Part of a small language model's weights.
Architecture: LayerNorm before each block, learned positions, no biases in attention or MLP, tied embeddings.
Training: a variant of Adam for these matrices, 107M tokens, 3278 steps.
Each number is 500 + 40 x the weight over its row's rms, rounded and kept within 0 to 999. Layers, rows and columns count from 0. Numbers have three digits each. The size before them is the row's rms in percent of the matrix's.

# layer 4 MLP up, 512x128, rms 0.162, rows 134-242, columns 0-127
098:508541460578453547480569476529513444479507525409456463562494493505544506525460536421493549530611455508487490466532534434556545476457487568565540433481535514511469507485503606538508495496475518464488497477461545499479530533467550501552502492518471565491574452515444464451483518539464415520479443564473546498481537489570479441478465459497483502494478540510481535540513552538459451531543
093:512496491484505486475533457448472485454549516491483453536476537500504466506442513404522539463477498506538517517428463515542633536546504571518538491499611461458444567518525613503523480489513500436484477542481410526505506494447470512594514512515469500469488484535445498511509564493511522499495505495503449476526527444455462490474460547479523454481521527484523545526553507578394443545464
125:461478412527472475539533483509546549530534524443473418487499524560514479498524521463527525517516560466559486473478589528493533522560527512524500488480492495507452587564469512480560475607507488500492416487422525485530438493417491530506535436496508565467529491439497499513514425526525501496423498499500506422436518497497465497494463467494524531466489627523497572521535529548506437488450
084:492491460473503521517581488505522466511516483423390487597438498559454547501468491502484441569566486506580507474511515460531565507470493463530509501487525514535503571436493522509508435552485561463460534581504494518467555520441479525489459463574495544473531438477507498472410416522519527536467481507481476466531553514510472484405487478450520569551430467514457532456505529504518471499469
098:516501479481504469467547506529499529538452577436465505493431554581489505491478475504511469526573448536555446565593483495597575463494431572481499525456506456523512534544512516505548497489431520468468478575528485555499497504535534550529541457533498528469483503478552474437484533536576422446431411515475493490473472458527433476433522520449510510543462494492468523448494495463547538494520
099:514482493458537561508506493558521460487529501473427391488501462552571470532483466517523528474467560469486507517546585514527542480506462489563403480442498492555445512522551523512542459552455508437529498494468547436477481477476570470432494410528524575510449480446556496484537445503543481453476479501482453479461522572588519481489514535469493563517490543482546537516449551484482475541436
086:519536479468507546450477523548501465453503405474507394577453534511481547524507525444483475485598492488499463487479544431501526509520478547534500488549511600550526539546461516568513411496488532457450464530498505501468496504485552506502434503551485536458475461493455474489506563515493480543456523548505486470508566481533441442426433534444522554565478533543477483497535524612489497492536
124:574492534562571478512551465464557542470507522459510517510531532499455454464486469523493471550534558593535487500597497502494542471565482566588506418481523538520468482552550504509494484483426523468443516472425446482458606536488547532499457535538455507476439442527427523507448517494497466502508499573455455518472536494493520447510499502440511479486510466445490556466545535427535478501467
104:489502491423529526484528469472578458464519489451468510501439594476562494464536499532490438565552500521523506553508465428583537513530512571488455452454499538510565528412463500494469432519414512501506545508414519450535454547519584575525504470517495494523498473568484485520522436571558508514515516482536472502544561487447520482489495436483562490548469472548449487471516514462445506476507
094:414493483437520450492509576411516538507512517473491476531485528538472555483581483458506473470499462546590478494497506509499483526538527464468491516500529475580556496500515512545497508608440616424509541533529459543465466532496519481480456456536490488537467473470583433518493495517518516503493434510506463488530525497471489405522563511484507543488499502530430482544460570510501422471404
099:476538420474538478509471502545540450480470509476527506489543446457583511535583483427502417450533491471505528473509603493476544524524458468539482493546482487539475490466528521569518455489462513415505511411489545501494527513485568507576500469537478564508540472499405458505491438498471488522524490588497462510512491448545551415541514490576523543517473509515465418576500503511491465545475
091:456482523501450529444540549457475546469531445511493489527461490439468581465492547408445457540526499478545424497574501495505490497417508475485464500569484478540503560523500562549526534515444541473505559554467527485554512583537583554522430518526517504513507483431520474497499542465500524520513459499501443494468582522456556465450542474474534457475449534515407476482454475569497443524521
104:513492450502483469477529536428528543521506539535486454572476587499531452480554567390494513530549557503586379496470480523490543541446577550510490417491548524539524523567433570514494528499508522495481514539491457471488465508465581487461478438464455527415479509449446524469516462496539448440482512490517484463551501505509438506498525507480509468480470507551497565547514548480490488472483
101:499520454558547521457560517491502554478446496426465499523501431462403475537515472548503467534404497557534470416467516496519479465533459563589528498455551568485462532451542522532553464468431533451507490481466507473490494488473534539455432419502467508502480450484483489522485467497526506588535531515553506506472481482480553496552493461515519592549521579493485511450556503551567512507452
091:532516451518507483477535497567488527449517426511518509510490530533530509446435524420484495526553433512526449527558555499550580483498467549472518425452560463527513565437445504539488503481400499453504468507489518558531603517515469559586467451519509547500525521467506454437493468510473416524489463524496533499486547496399421450511517500481583505491528454476483504459524500526510524524550
121:497495531475512567410484496526595359515515492534427443496443506577473473512515557502437533514527488433488517540491432497547559564474537533487500551513539536473470526491471549488552401553474547440483487553520487511469479530533449481537542498506557496432511495526455486552468567475525503504546473453501494524478489492485494487416431522538490459505440537547514465532494516549446498529498
090:501592531487475488517495473562485505538448524482526422494455489520485461445465509473510530567505512554496470546498563467564519493466454477555473478486528512503538512424534474498527479528452483521526455534509463452499409552562559491516564488543449507582450504505439507434510550447559557500467491463595458497399552422482439483463541510531404495507537472517507468543527517488534508492465
107:507530485454434463458485512466540547505467534486512484499438572529515521522501458446486419592526534583559458517508502512510459464513569546512501525521476533569467492476450523576503477459395456416505578599462556465482456539507578486530456416524534464512468470465511477495499519537597479466469509512530468495511585511514467457461480493501552501468480486499496538524468541519445520491495
100:503508427547492562491497469477500489481536393453476511584496502493508431495521524559465448598573485564529492505530552467497531468533579474541432437556511455500551469514493496485511469528508545460433518471416531491430529518486541562494461522528472600525542484497512447494512498503438496492454488482486530526492521450493440512428476472513430500459473490501549547450468509478495577441554
099:488547503490430498482472504536540482597490492505501483524489505475562508558568449494535571538506563515465468461504562523491500490530469478528440502501477550570515517553540478524441482531455518463500449494469469500452481505398596452462455488495533506509448488511506426439541488516457498494419460542505551411504518499595440444482473502458432495496539582496486526593490526513495452474541
114:500510447477489520456546471463487547439486520400440517620447501515548501515518527501523516492501459446501518526458531472559487512523455484507451495492524518505468483557441523535431512489495516491497498549512562467438539499554478519520445533556461576503521474488560469501495554533538423563450514518496500503511525474605503519379478592507487538567411540474533536477529495456448483488483
121:476535488479397540484529499503590411493516444529487494533491472497565518491521487468532543557515559511470468427486584488520529526487533448457458475551473488544497499549483510483487452589456510455564478518492543477464512514428564541475432443502523489461507481477525470501593508428458513552408478499554551449507496507512460450469440504481487496457453537521521547557508531518417446467480
092:475541450529467508517501505385470524498453482492472514522436498463537496498486533465536481492556492521527450464507462464549513486462491500512487519496463471510486615477526568542532526482535501505450467509474403530567427505504570463490577445521406508521455489462527509426455543456542533448441499548473574524540498453589402492436527476501448487530545473500455476501520519501547491547479
134:483545445495523530543482492517502421380505497508512473484455475474465474485529548516520553453581520496485539485485516481548550543500513496567456453460543528490621573478510524492504496479451497504452476518433486418438537602510499493549540538549511568503501439507536484415527519422500420555486519527508475509496584540467454500527545457491508454461426450497534525514501510478479498515512
114:544450556474501457563471490468610538493530498521544481489480414507469479528490498466420452505535559558510504499483540484522523499486550541540472475579487519499513466476538491550598415468442504461494529506430537522448543510509538504499442485538490492448484468446483472579513537481533458582521497523552458515551557489501540467518475532468496508402514522556536413458518494466403488487510
077:541535475508468558516498460547449483609496450493545490519473452479475482515514458491551546540552455555556496485494560455502475450511526577501511502555542490607492506575521466556465527515470507480413486489473479538459493504458578488525480523523463481530568478417481428458489437541565520563457503516569512545476503474458476452471434466421505499557538548488480469482500483522516425468513
107:526489479604511477422502476529571482454560494480459453554457547483521502492534515473481441511524502457546513501480475497513437491540523476500447464453491527522499517516478521517477481610487521412507563556484478473448465495506599521444485459494446471495498489478481473489593568546470444427478502501590491439491462573532504531514474582468511502510415569487545528458488532525536528448484
101:567528485522507463566461512574550480483467509529513506527492446482454540479570474473513453539508562525500562406547521468479491493457499550594391474571501504514493469473537520571535451561471534470506470505442510494395476455502547424513502471571446557488494474542505479593515530468475447481486462481500424533528549493543498482496466566506533486450446484530536513474494518458463497466520
100:578467504508410513515466402448535543519456479480557467484415460481492451491540489517481543519557561511477532506476572491454496547482456428522417537518556531574516552516474525540511457478482526364466556522488495483492449475504481472441511429536521485447479493478522489532544516457538581511486504481542527485488572462463532515529556520484434539527499471490555495509522496553489466481433
112:550453496490470490474586546495495483413509536540479498483451608508544434486491566552488462531531507516520472450525535459479577544488504535503447499419463442511574521484472501513510465474464530487504501569494500439528418537495540582461448445489521484529493468528524511514513507555534463511463487468513531484505523486431492500532526439434544489477436546582453594494558476534542519436545
106:491532444517477514489514401464541471514451547459485446570469519549500435555482532444479515460480474502464516508457469492449541490490474488473492478485538544510561523548440598490427501524539477496513502519426509504488559509434447556556477564523509514484525469488474519474504572457540435527507514529472605510445496480485496492484524553449521544525476443512539543618463556485418520530559
107:525476463486479462496539496461540509473478512525457500550507518463498451481512524438486500498473493538495392529492491488569535554591554506468498469451473588582521507498520585468498410541393541475510532508521565438513457526441603533430448519535487468513552435479499511462559453481515510520506500523519478512461507518451520469531535419529553475458492556535456536519488540486513475531429
097:501505505485487488484515545478495526397394449434474506580460496521517505579489567497483465494490467492496468514470559508466509495512567492471478503522508521540545487511454516551471474481479532473494449519469489492476489538489520444505429526498475472503483476432481494462547463546624510457468516548394595534566463473576449517513482501556465507572435556528495493511443531504490604519511
097:489478497511484469522485465459544504464511459469537502487457500493524510524519525506450367558551487519491512534544502496525592587547571518463496531561484481544581463505411519485465480528493547469510519499495507551458531508488507566520480453503487557467547454414427453515513583516496469436481420535588539503570532534503509462517483450557459520445440481497502455518456482514434505467540
087:498495524567472520428537501459464512540485489478463491524400494617525485465489542431515453469464459501502436527544508429533601536403584480476529479558496560515574550494462493486485521550535513497474479533514527493479413532472530500559531425469518521440525509447521503501527438505535519529460456475481551511485546456545482494478548421567477475498438477491464537546494500508510542524505
122:447468487554452514493532466512583480477435471528481494562505520500529513491559500422519511585499465486473469467504455539497451503515511548504513424516584617486551526490467527512506508498428520476483524449376576522518449564465534491506553457512458555486494465461529532442527521441501430536490434500492460515543606469495447456532529502477523522527487457540456528471516547478516499539482
098:478521441467458570434441552486570546458490400475514424523467483521470585508507458472464470512575545489574499508563521498478517497460474523487458487530504546543530533546535516507438472525435550498481522555430553485486483523530541528539483467551496548450490497460527437527449497452546554473491440516506436495529502520549535435491500504491543584596506508480453491438460504579491495503474
105:492543501567470496478515481485521432460515440448455442511509496514546522592518502529509435513572474522472482439533538463429469515540516482536501477453598488491520501489469557582464459528528562497459511498465504517420514510466537605510463481503440543453613449516447485480537554523497482546448453603466531490536499508547476489464435498503456541494454548512524497523559507479462461490496
121:466512498524465556495455451516496491421520386381472487483436553493591517499523514484501472494561471498489518548490573461537518485508485545546473476468457459526599537504475485548450511514425478431528467503456536439479479552589584523522523433488506536545483472498493451506536519486516494553520509534540542527513588456520455487419518488514539508532472487534488529490488492515449570514533
089:458534474485527524494486497516525415478447509519412469497501499488428444487547473489457508461433552479543493462538440476532521491528507486566469509509437605503510484462511457507502442550543590493551456511484525470545476475499535449414548472519494534480455481550548497507572504527490518471508478495585518456505527514511513460435519531562533568516432540506467449430473596541536551577495
111:507487414536490546509455432457503510531511500490480481568453524480480518530550499412518501485545530400422542520508536528477506492572500446463436542432499533511487505510523548505498418577442490481473516546504481475475514513459494504541521513492497466527573476511485441547570583425422520456484492553493525481470474483544506481491505548443516514499478522577489573631477516539499504469544
095:491524439482479502441513515486518531500487523509492425491456624586476517507490533543501393560526514469559509514475508515499579559518564452545501464516516480535427544498465524475489496545515535458481473530489483460483501522464410514530460504491540484479399486530452486516425491496500534416482515496514539467485584542537484490504462497469557504469497459480534565496540575603463503436461
109:480518484424512562434579466474578461527458506483535492497486550437522468536515501485461515500570542598564519475481507459503527503483406519549445528430573533490571525554458567492484469445496487500493488540439505462466491511518445590475488539517532500497438461497496453435496487500517461500458522505500502508409543480502468510507519467451458466501454525540530547482571518456462596488563
083:540488521543507516454498512503503565500435515491453500492403464541503484528486589541468491472491496511488494468518578484451540554454530471492431468488515488515501464572490507538490522499530573490483511515522414508463543557467497510456449532519543429490535497478504517481489518501536524465489459479423548519431489388535532459511517435465371439503514492551377493502470562453500552483489
074:488525453560518476497606542484570481485490507483484495561477516546521439446461501512508462477550436512568480468573536440509489533420548488495482463505508523485528476491436476539531549535540576487520475468478458537515503498536566516482467473504514585484483515467531494463635511546475446464523415459473513449524505411472494500378512534514456478474463483468489501432518507495461538504532
101:493680444563416584460487575497470466505428399488474494511535457465484427471472493442471510511500501528452449464431519577461510521477488533562500486412473532499497533517479530510550510475517465493488511446463516491446527483539530489512481563555451507514492492515500521495551507466519525521555562508522537508483421470475517503520505491485467466497514510466581499498514546489479459545562
109:415492471442484509493452458483601467450536474529503411536485570588443405504523545492492515486513540416447555527472500548495521491458536485508489494443483498518509505498554543483454435501453512474501495613452531430435499581520445532541555519513547516500482485442491473502473576445461461534528517493483476476475531491468519491490548571459527486496467507573537539537452530492496476524524
112:537504524485530512503469527492481524525392444534507492473519493498501552483540479511457414587538570465556509513491514538460527518463545580502448396560544531507488544485475475585571468536479528434485564565461519509472473506576531475482475486506512568493551499501499449516488490493606519521500479480508444448516449472490490489489462461479503550470457461455523503522432492615472481439500
088:406500471553551511498553567546456504545518529528459474569476470530444512462511500538498485528545488458475456451560519424472525457466528484515540406496510542524536516508509523520533505494447578470490565480503547489464531543480550501412489412551497539467522485508554493451501506493474398530447471480507537435536548524509492487402554466431501487526484564477463536489523534559543439491459
095:517492498481465535452488509449511519543506492536535482525504482484526541499529513480480502567580509524510417467527507548457467538483557556457491522452497490544596501558516551547464530447426525425546554522471541471521459558533535603495453430553545506492512459477505376458466515484475462560454475534518455506467535516444451449528456449445555498487464548566479519540463477457492483461484
093:490520532584456558457476423552525535505514529499466493536393456522527480504528518504485438523573493466491496507516508531571514516526433573479479553486537514570459536532498593549537492477490620473502466501495519478456499481517481441441424552534501499478531484533465489493479607503425524474455455511491485502479543474527497483523530459482405581503485509506523442489447527516430530474511
097:437500447494471548461487468541511515554495567474422419490466500550512485481526530496478384522524501407552488564509467528546594529481476489469469492537527512503451546537464524490518450551476521470508532589517540414473470498507467507516572432515554517491531474486489491473514531525545541453538506488546502467498493487523505491448556432517513540561412493465511504533413503582498553538452
100:533483446543413441475565507506456446450488433466498524511501546444513505533483534492511524567509465498527434419517559369528491490485553540442509487506545508489529538504445486523455501494529510467472529467455489526542505514509540558504482494535455525543552495499482487478590483540533481574485462600574527545449466480527451476464436485547523449500498498505493503505524489540495433591414
118:445517465482513518480531486534551475454493470510462464481527478466474534504507525501525458546466471429423491513449545483561525458558582482558472412567479522507534484455450542493495520527489520404511543467438550463462508515545516521470497511507469558533443456467449450500544556544510458522550516563563567457583527538555508482501436466483548554522488517514555557532435560498485453492426
103:495550494477454499481536526532522480556478502454500497585410551510537483487473511468502455498551471541579419473551575469469522489453464483490464531458483477528543522563456510570479538460541548441486403517464513486524485505512486466545472474508483492522470523454520519412496474540578489443417476505447481515427521446525442498418549475476495478578496561510459564517489550500475564463543
074:497576522513487484505435501493529456507508463522432448498461475528461476508529549560512466445528500442442520426468477562457432481468495419498544469506487497503520534425575574502532465462478522490490525527473581443453493588484498469477501528564518480495499455519465524496469566444460478524531531537460540506493599564546543460533504472447541507481506556533504467480468593549498467523405
110:571516444489464540473507449469554401419455557501498522520447457434478469476501575509484432569609556529490510502475523509554538509435457521495477484470585515518521575460487649493514525478499507444499478520496483444463563500519484542547546509488471558453493487545460489492456528457522517515548496502512482496477577485472509493509510522492526488459426428508519524531515506565479480484512
100:542524513523492496525511509551439418429560438445498545458463470468565503546531495489462504510492492455550493413506526485578489529466459434553447479506501486511583525492495499562505429462476545499506471453510540497479518525544478504535441508487453577454497454552514520518449513523473544581473501598432491521517509505551504472447446539576494547459445581486460501454497491485566563530497
104:486531531581593531440523456440448514496493514502472494465418528501521525467495467467502516585504549447567477465515525530480585551477522562486464476472564460528556531483529559532479514520542604422492433452490444498496422533541521558496434474525434523459501466493468485470445535437525538457469442542505526494498490538503547484468534534463490527462436486481508514512462515526528410530509
078:529512422505453523446504513417531466462495454437472457505395500562525517537457546486425483509530492545550451530532493514469493537468569542523448446504478559525552551472505537532472461517472539420505494500475549482497538497514494537543451466521505509442510474472483427495477502495548524501479473581567489477429505483565497439489446490547546523477451553480450549528509529545399553565454
080:485474466424461528437515518530534502482519487512539482589480596434547502465453519415488490472500571426500443492538545486447571522481534501513445511529489555504445555531517535511452502501512584415517487549471498462495477576531514511457466470481506538432474499475528486536547506484457507492521458478502486493555521442475485482459558536460510461539443572532502599458462491586492427520491
099:493489471556468463484480489500521470468513443541474494498472458479449455509497582489459441494482503547491557523541431491489502583434529458515511435518544586498494482518443530485546483618489533490468511489468567494460484517457492458494530428513579487496577476479513464544549537460581490488556437505540494505466552484520565468477495485577531508453412484508455550516518502542418473573543
089:536577431495428557422450513545476485521433450472516437540497478492466495536467556463444487453531469458562442513489504469488514496488488513487458485557509554562522586530472559586485444511495561476434427527454464475498492548518489486561398558537508470502460469481488473483549495518535542519498517542548486540451497498505499426458532511523493503585496555525472502477458523578476555498455
099:524508566493488506447523441556468464540436533432458465513506441593563459478466477487493464577520494500446409473471522510512485466569570528522561467444501528517454498527482516573540468521494438496496511516519495524483489491436550571558538506528496507426505489491427492546575543539551503505471528547518539451404494466468510473489443551513480550500533543456506472511510509494507417494584
098:551468519498498455523559510479568512527503527490437477629562549497480516474524479528510382505500508542468457476533469457501511458539518526547473468509497554507494471444565480594460484527394527445534518493483470459482467570533597511473493484562456521529504468486532452492544477551422468490492488543463485513513481516439543449576489485479547554581475530499475494447523511488545529517466
084:543513454537540572392494407447505514465460482448515388509456498550600498518521519472466471454569484558473424510508501539523550528504518516490440461469541513548470526528483520551525525556500496452524485495496560482492468522526544594510495475584504525455505452509460436514488487470505496508535508513598485462422507514471509464496519526535542515528461553511468484480492568542411513518468
084:433583476504472509446503463488543445488470390436489495493472493524470547505526563480498521492514477513505507513552520462508586486455475547559487512498480519543565546546513514574476567498463550489491446491482563495543530547495421452527495497561465519488541420515486458395506518469532502523476450572495524510534522538500456455446523452533490573502427435473416576523492500452475485526512
079:451502522475563516491522481534564443538525435484438473510535475541504403465507546542535547482493533484475500428577609527471507534482482456561500414535460567526500549481455481506506470503479598499507511535485514514487470606456497445446480448507527502481552485484544495448549485480465491526469414485476552458529506448505435459390522465498450456500492487500463541513546525521522491527513
106:495477480516464525463643465533486505539512521438489439510530550521497512494508534527490484516496518460485460477447552451488458556559498566599526458521447549529484520506450522471472501471429488412499541496533546443466457511442472540504502550476519606422508478488447505548553480540497457476469527506488536453505546560545438509469479572474465527551447491495529556467439538531478532550523
088:478510528438479520529549513505591461515513481480448437524529479523499456483490485463490525506466558505514462455566570520554522513549492488528457480501431574484442484514494491508526429579516535490536552557502529495542418522439574476444537496512524460453500497501532528494623485512488501464477466471485552419470522376498498455395508515517494502503491545462520513460533574556507501554505
087:502493500578477515493546456465508519469511468492487492493465541527476528458458581401515341497493468500494476486535512507521532576448549467523465477516551473467547569535418539501496558480531582498488548495525515466492443550503506513527519463522545539490572504458486502460552501511546538508472434488554538528475542475463503522503539463580427487513411508472522503495419492524474558531436
098:478523531464527554493500535565589455534559516484510427530500499542433442501549486520466539455544483506534484484500482550558467543441519529500504501387507532461555450493525560456636481495486519496532504570493571445459457536520473507513537524575555488477515501562512455494491544454503428573539502446491467470427528471465515486544466472485491474545479581514542508522541514469498506462468
092:565572487519538526552510476518514492536528456499498491570501479453522489573530465474451400511471477576445428486483590456507487526571499530451549553491490522505508435483488517567554404574533483514531463429485480521517460468495492487534485490496519531417492475491447506547556517563477478560463493504527522460513479481452451469527412528534400526531528536494506458497513487578449536492500
101:440510535499507604482543485498456479500471477492466453458497481483471492548591545472508549472495529514440535525457525460509505557468451481531478444506537486514471585520472477484465405576440500509478454585515444533508488503443468443560534497519544534525517463430509448504522537400491534547503477568488573483427501529528471461481496427521492500470493539483444496600464497482467526568491
085:510508446501421542466556490461517422458501438435466481515467534453502497506486489519509468639520495560473443450479487474529485531552459515485514531443507566509567544453522519510521407529459510524454525500460477511507528507518544545586474498495409515506480441533490489442520449474491528507475490600535559520520494522487495447421420456530505487575508500499467582463544499512532479491474
097:520511517638508499466528467520466502441419476532506493526416523529527570498488535444530502534506458501528507469509491441444514487473548559538454442461522490519531561431497505503433541464532541467514459440440470507524544553508507512514504426526434571452536486463429497489471554525495482464515487531539526562514517559527535487469544550562464538412450519479486483488434505475432523565526
097:532520515586456476464569484510516450456464489529489481500489543518505518531504539504525531474500519499536435467554483411496493524490471548512495518508501575463524458560487524542471480429472551496456470483502522469473413544495534460450484522483470482433469466485508493470565518540482429454461444572406549558524540538590490472428500488523533481555434615522473515443457505529482576532526
090:517466502544489538456551531480532487575529456552509517491511523541510564551493590505519494540505520538437505504545532577515471582484513530484482508500551509489566541529419485491480528484491513488504479518471472475423475529474406479486415502488570493480526457462519418465525470455520496526421426527520542504462502523581460475512397470478440468551445528541482584549567486514469523452501
112:565472510488505508504506464414553558438412507403494488507496507517440425497539475576494422553539541587449508546535519445456569535546535583523486486462611529557517463485557537487571473462500510470473507500482459493472516523502534568474454536569536511397507489530459477497459494438522527478485471518459494494528492531484514481509474456431505503477516514524530530484508492496531454461468
107:478516504531509485427549431523514465445519483370491480520424501547485500512528491526446474477503415475514478491526450479474543473467494517556536508517525489486543485528533556502545491521570608469498478529461541528468477501531491581461507452565468618468513492444550514485488561489544491489488468515468524496461508514552518504468518525515507632484426570455511557440493506505505480559470
106:538508470556561492505528452516482477541541492499497494485467436484490519489505508496484427475450502460628486438517456483580612492524506545535424434529460503517476499513506532555551484461455509400487472511442528467513471466468536601439458397550495525452499496510509493479510450544506532532464492506583529510514502453472546506473501497504491548483512494563500509441501522540469541551590
102:432505524604501523381505490475538470461528454515464464497373489535507449500490545508403480580528468520516522522540450438476546515454609569531489435551505522484502503530487489509504488590500605444492471490444470525471584527523503557455499533479508520490539494464512465495489535521525467479490440492519549514473573479504483465500522499490475502492472516499475516447497501550470555482454
087:469521490476520510437451538539529454431451518491395500499423578521506556527545512536480449446569427496532483503526473464528550482440412489404524514486460500511532516481582549474573449460470523519512513524545534490505485521595508511504542497521475491501526488575490487495463575426460470542516486517449425540490484548470471474456523438519568497485496497550438492460508548472546487525487
082:459518508470527485494562497473486533589453502487524446513512513518498511601536520457520499443527472512492503528533484460464451527509490492468536555477590512576504492549433497559453437486488519523461520549525436556464582481461431534492446492494516511523505452463483460491452507547496473488459414613544515480535519462485500420523477461392448578495517475545509499494564526516528474462442
091:458561459505485542495459517460514515493452424420531474516474514534461485503457537521469448452546406544504494582459501514539502523524429564484507549517464569549603525556453539537481462488498511478479476487478608504481548519488466462567466457490527477486497506506427488459546527507542497444511516553519465517520635482491449481525546523502538531555488467505511421452490550558476504498493
111:594508492581451505473528534516543551541472560483518522499455469430473526529517504507472477527566512526492470466524514545546496498530469552476449481493515590525566533592501504504547482497415523468474522463503506485482507508459512522450397489506533510488484465531457459421482527487500461498457480539483498510485486461497401467555430433475481509626493428535510567527571501491550500437477
107:491553524547480564409536537444455486486495478501457454522456536536470542494550569543484444473475492414516478463523476558538524554450499527476427527462555591523505484487521484555476530546454595453482520570499454497530443528513530463474482463596460500534483478531549428449535514564493558464507472494564488460505488523481471491482481459558431537524409538466493474512497491524459497478460
110:552479426513456552502443401483489501486479448478474492470447479460582475506503493530438508492543516630453517546504517521583523497592440566507526519458539534533583546529534531480536487553552483488468499520437453500498518492524481551514531462536561486441523503510483467511505586485464520525510503483566447465400571512453502478479471518455467501475514477529472491449570494487458520489538
091:492535499517515565479517465421477553570483508483460494491503471406446553473508502532512499521435629494487488428531583524470504495455490581599468474529480563547512568473538518523488495488462550475449534441442479452413560528502567461457448498512442547476533488499537475472454526410512483523495489554483547481547476544564513449476472454447479493510492509471496496497512505537525491481484
103:453532488529533558479549458560500441509534515432472452484407464538480422473479496522488488458502502425522438490524611512564488524443441477531493392511465515484499511491500519491608489475505511489492503484513542439447472521498514474490517489491527545482513494467529511523488540459512451576464518507444589443462598531551507505471531450544490499552448514452516530468482542510564533583486
111:452562486583565610518506438470494477543506494523461454497505433550458416458513547523496533499469537526500495462503515466474501577515519430589443480493516502499513493575500512475577524492547518507520487491496552459441513519426496525466498535550521548451526485470454512460512468491505424493461516497543550436458498562604582479499527492474489499526427584506505575482516525485540493510472
104:420575487570503454481534455470505422428422448500459510503522478466524464481546509524530569502555519506495507453460468425494560501499488544549516456446509563506579474467483526497534543570461478532466465416432484485457462573467594512555524485523464527510505471457438526459505465478485452585496541521480487513511559524553495466471487435510530492522432477540469499508562521476450470542501
092:541566471470538561486470475430616400507508530542460476503449445539477454557505479507446503529523524557535558460486554528464484486536526469519462481552530468496511515507539497520563514581526507407457569550472485460437530479480512459473491495553508423472568504509497559515458509428510515500491535466452522494438462477512481521482423527446465486443473522534510555530541569486521504427521
119:481540445544499499518547556537526452488511528448455419502465442487477459445509504528534443513612568428533479458542526513479529544436515514559519445429494537571487489534472557556507442460435530520533548504505601493470505541456562521460520428556464562444526493532552492457475505473524484462485472490472528494541542539507485485441471465450445536550496496487460462494523557543524488552484
079:574504489583498511514539527458513562561543501485544497478534487471522505585485511502543495565521506528490526455533568481453504482509550495484463501532500498544485518575448516504460515471514527490440508474465455497413497542430451553514439491473529498492470453446489419484453503527513494493385414551503521513528502461583427454516405464428454526531476487552487543507554496526506495415536
087:455485477505398471484438534458533474474490530513516489503488491488487544497616495491464509553538546529453509495485507478485488463511570477524479543563505508571538493506501497530482559552400480470478524595506491539537579505471502473471552440513504540509566516442496456502527476485512467505553508491486551463510489454510421503458440480479545438428473549505435463604448526512401464509550
101:473525478511454527443510402476493536479416498492522541560439539540506471467520542414553469507528571517519437503486527487567539581530492451439494487552508492580472571597445508505520532522505515516488440486464530449437464543450500490527448514521550545409514492415496534466456510516511468560492510468515466471493510400489481528459552465517451506538452499511514501459515511524484426495478
099:504534435508533523514497377508521485482428547487396467490460474535432443495517531482497461521477444483535480509496474498549455579509480484450418538526516488521478550425462535474488521506500534482537528547521473506506483541504461459603562463535562535472595500486502504460563503502489470503562481493573509461532498524488546496462546481577449491529500500507482466443436560506494426569454
103:529630485626500530446439475474513490519463440506538495504470535580488562504607462542534448502480516486482501489491465481469492480511460460524446524512560485529510536440563485540539493504497500458513478523525533462497486494557515535477518442483478522527418480512476477450521466525463502517513547500626519491507483435507503512414470467526514513480472521494517561509500489567494564435398
083:476481473459536487459525479451530427458415552458528521595394495523512516466536553477490457529548522497605462510497535475512544478432499500430460446521522519541541498509472538493555515535499482440512558561439536471450519555506539492517521394542539527444518509513505545513488517523455499455536515480439512451490494406499459538437525533469531518467436489508492510539552537564494439507513
089:499478447511428446484505474470531485483395518501487511514513578449498513499507559506505479547504515566503421532539456499571589505558488590504495488504522615514577567475516522495501490503456498474503467486453465531563483569475535501568541507475532478467416469473474467446581464466454461473548455541490458530480520528487450455518441442543533466499440491507458456538500492516487530567515
087:501465494503470537482477524515572512393485433573485519478501490525539442520535604498486460511582581481495497519513478491546528579490441517526413506491556515502497545512481527452533431507507554509487371540465563448480470547484482512466515557497543530443502490532531499498508476457547565508529463464505445553424562498461491507463510479519498528528421560539473456448498470534491508473461
106:498504462509488516487517474520478485522402539485497495471501475487494483474481543536532501502545572467430409551495482517556513545491537507470526434445486591578470499490528545463524451488412498525455530474516564403468522588428549483487544484505557526483544443516479515473474447442574570515511505536517476467473531499500489486516549381504552478528493466587477502505508544527540452513456
095:551554509517442462522476422514499547549495501500536516517496505448533501544489527550505446528508536445500502527494549524465468507587458469532414490564459532570493468460490528525452462615451520489508493510469548484444523519474460401524429495493548464539508455479460494445567470489443581527495517539533505526480554489524501422476468559529461493548506512540454530432459510474442582469453
124:460518445513479514494531487460477452433458512460506501506498508464471445465533576506519518493518493491430467501469491469532523591493558520560525445475518562512518524462456518476588497479430518491471526482521517413466519643439549466474541502528496534531587438477491540421522506406530447531495532512485508466492588534507506503508559411505558517510436493527475518501479540490497481552458
093:507563467517412499456540460469524465454503457470510375566426517542470461520520494454484490512529488516523438463526526481513525543471529484549469442529519530545568489538459575551525503543465585427488495553477481529486465553480495478488485509566486547494555455458499497450517527487544523504448451543483509480462542548550450428443512480522500547524494546494487541473508567612449450542506
115:568482443508447495473444471396560506434459468531503441483429513478458500543532541488495526547552475563485517527516457521546496494516491515464500531427567519459540512510556557490510475471474545462435544524438470487514521534500484522552489488510520477461589480559423486446449533415473550489477454520443484534481541469512453454511502477492580488531511475580447546515543563561472447471473
116:512469490463478530453517500534614397461513452495475474511497477474516472528508611514481534518501573460478475502525588518489494523481478482490482415496469519474495522467474515446507430550492487471505482543460576447476484566508530542484532470475551500526528464462525439502523518473476492529456497506464566365484475530553470480460505523536490595463424505557459553528566500533515484558545
107:508530480450390519459464478429568490537504447457557449554458546476483471516506456485505481525495503437497550507456511504491518508539477468465523551446531536549454529472470612496468517536515461466524452581481497466499469500445464500547478591519481498471531495453483449543525515459538488493433515507520522441488518563565501479473470550465525494485491527487514634606480560545450476502497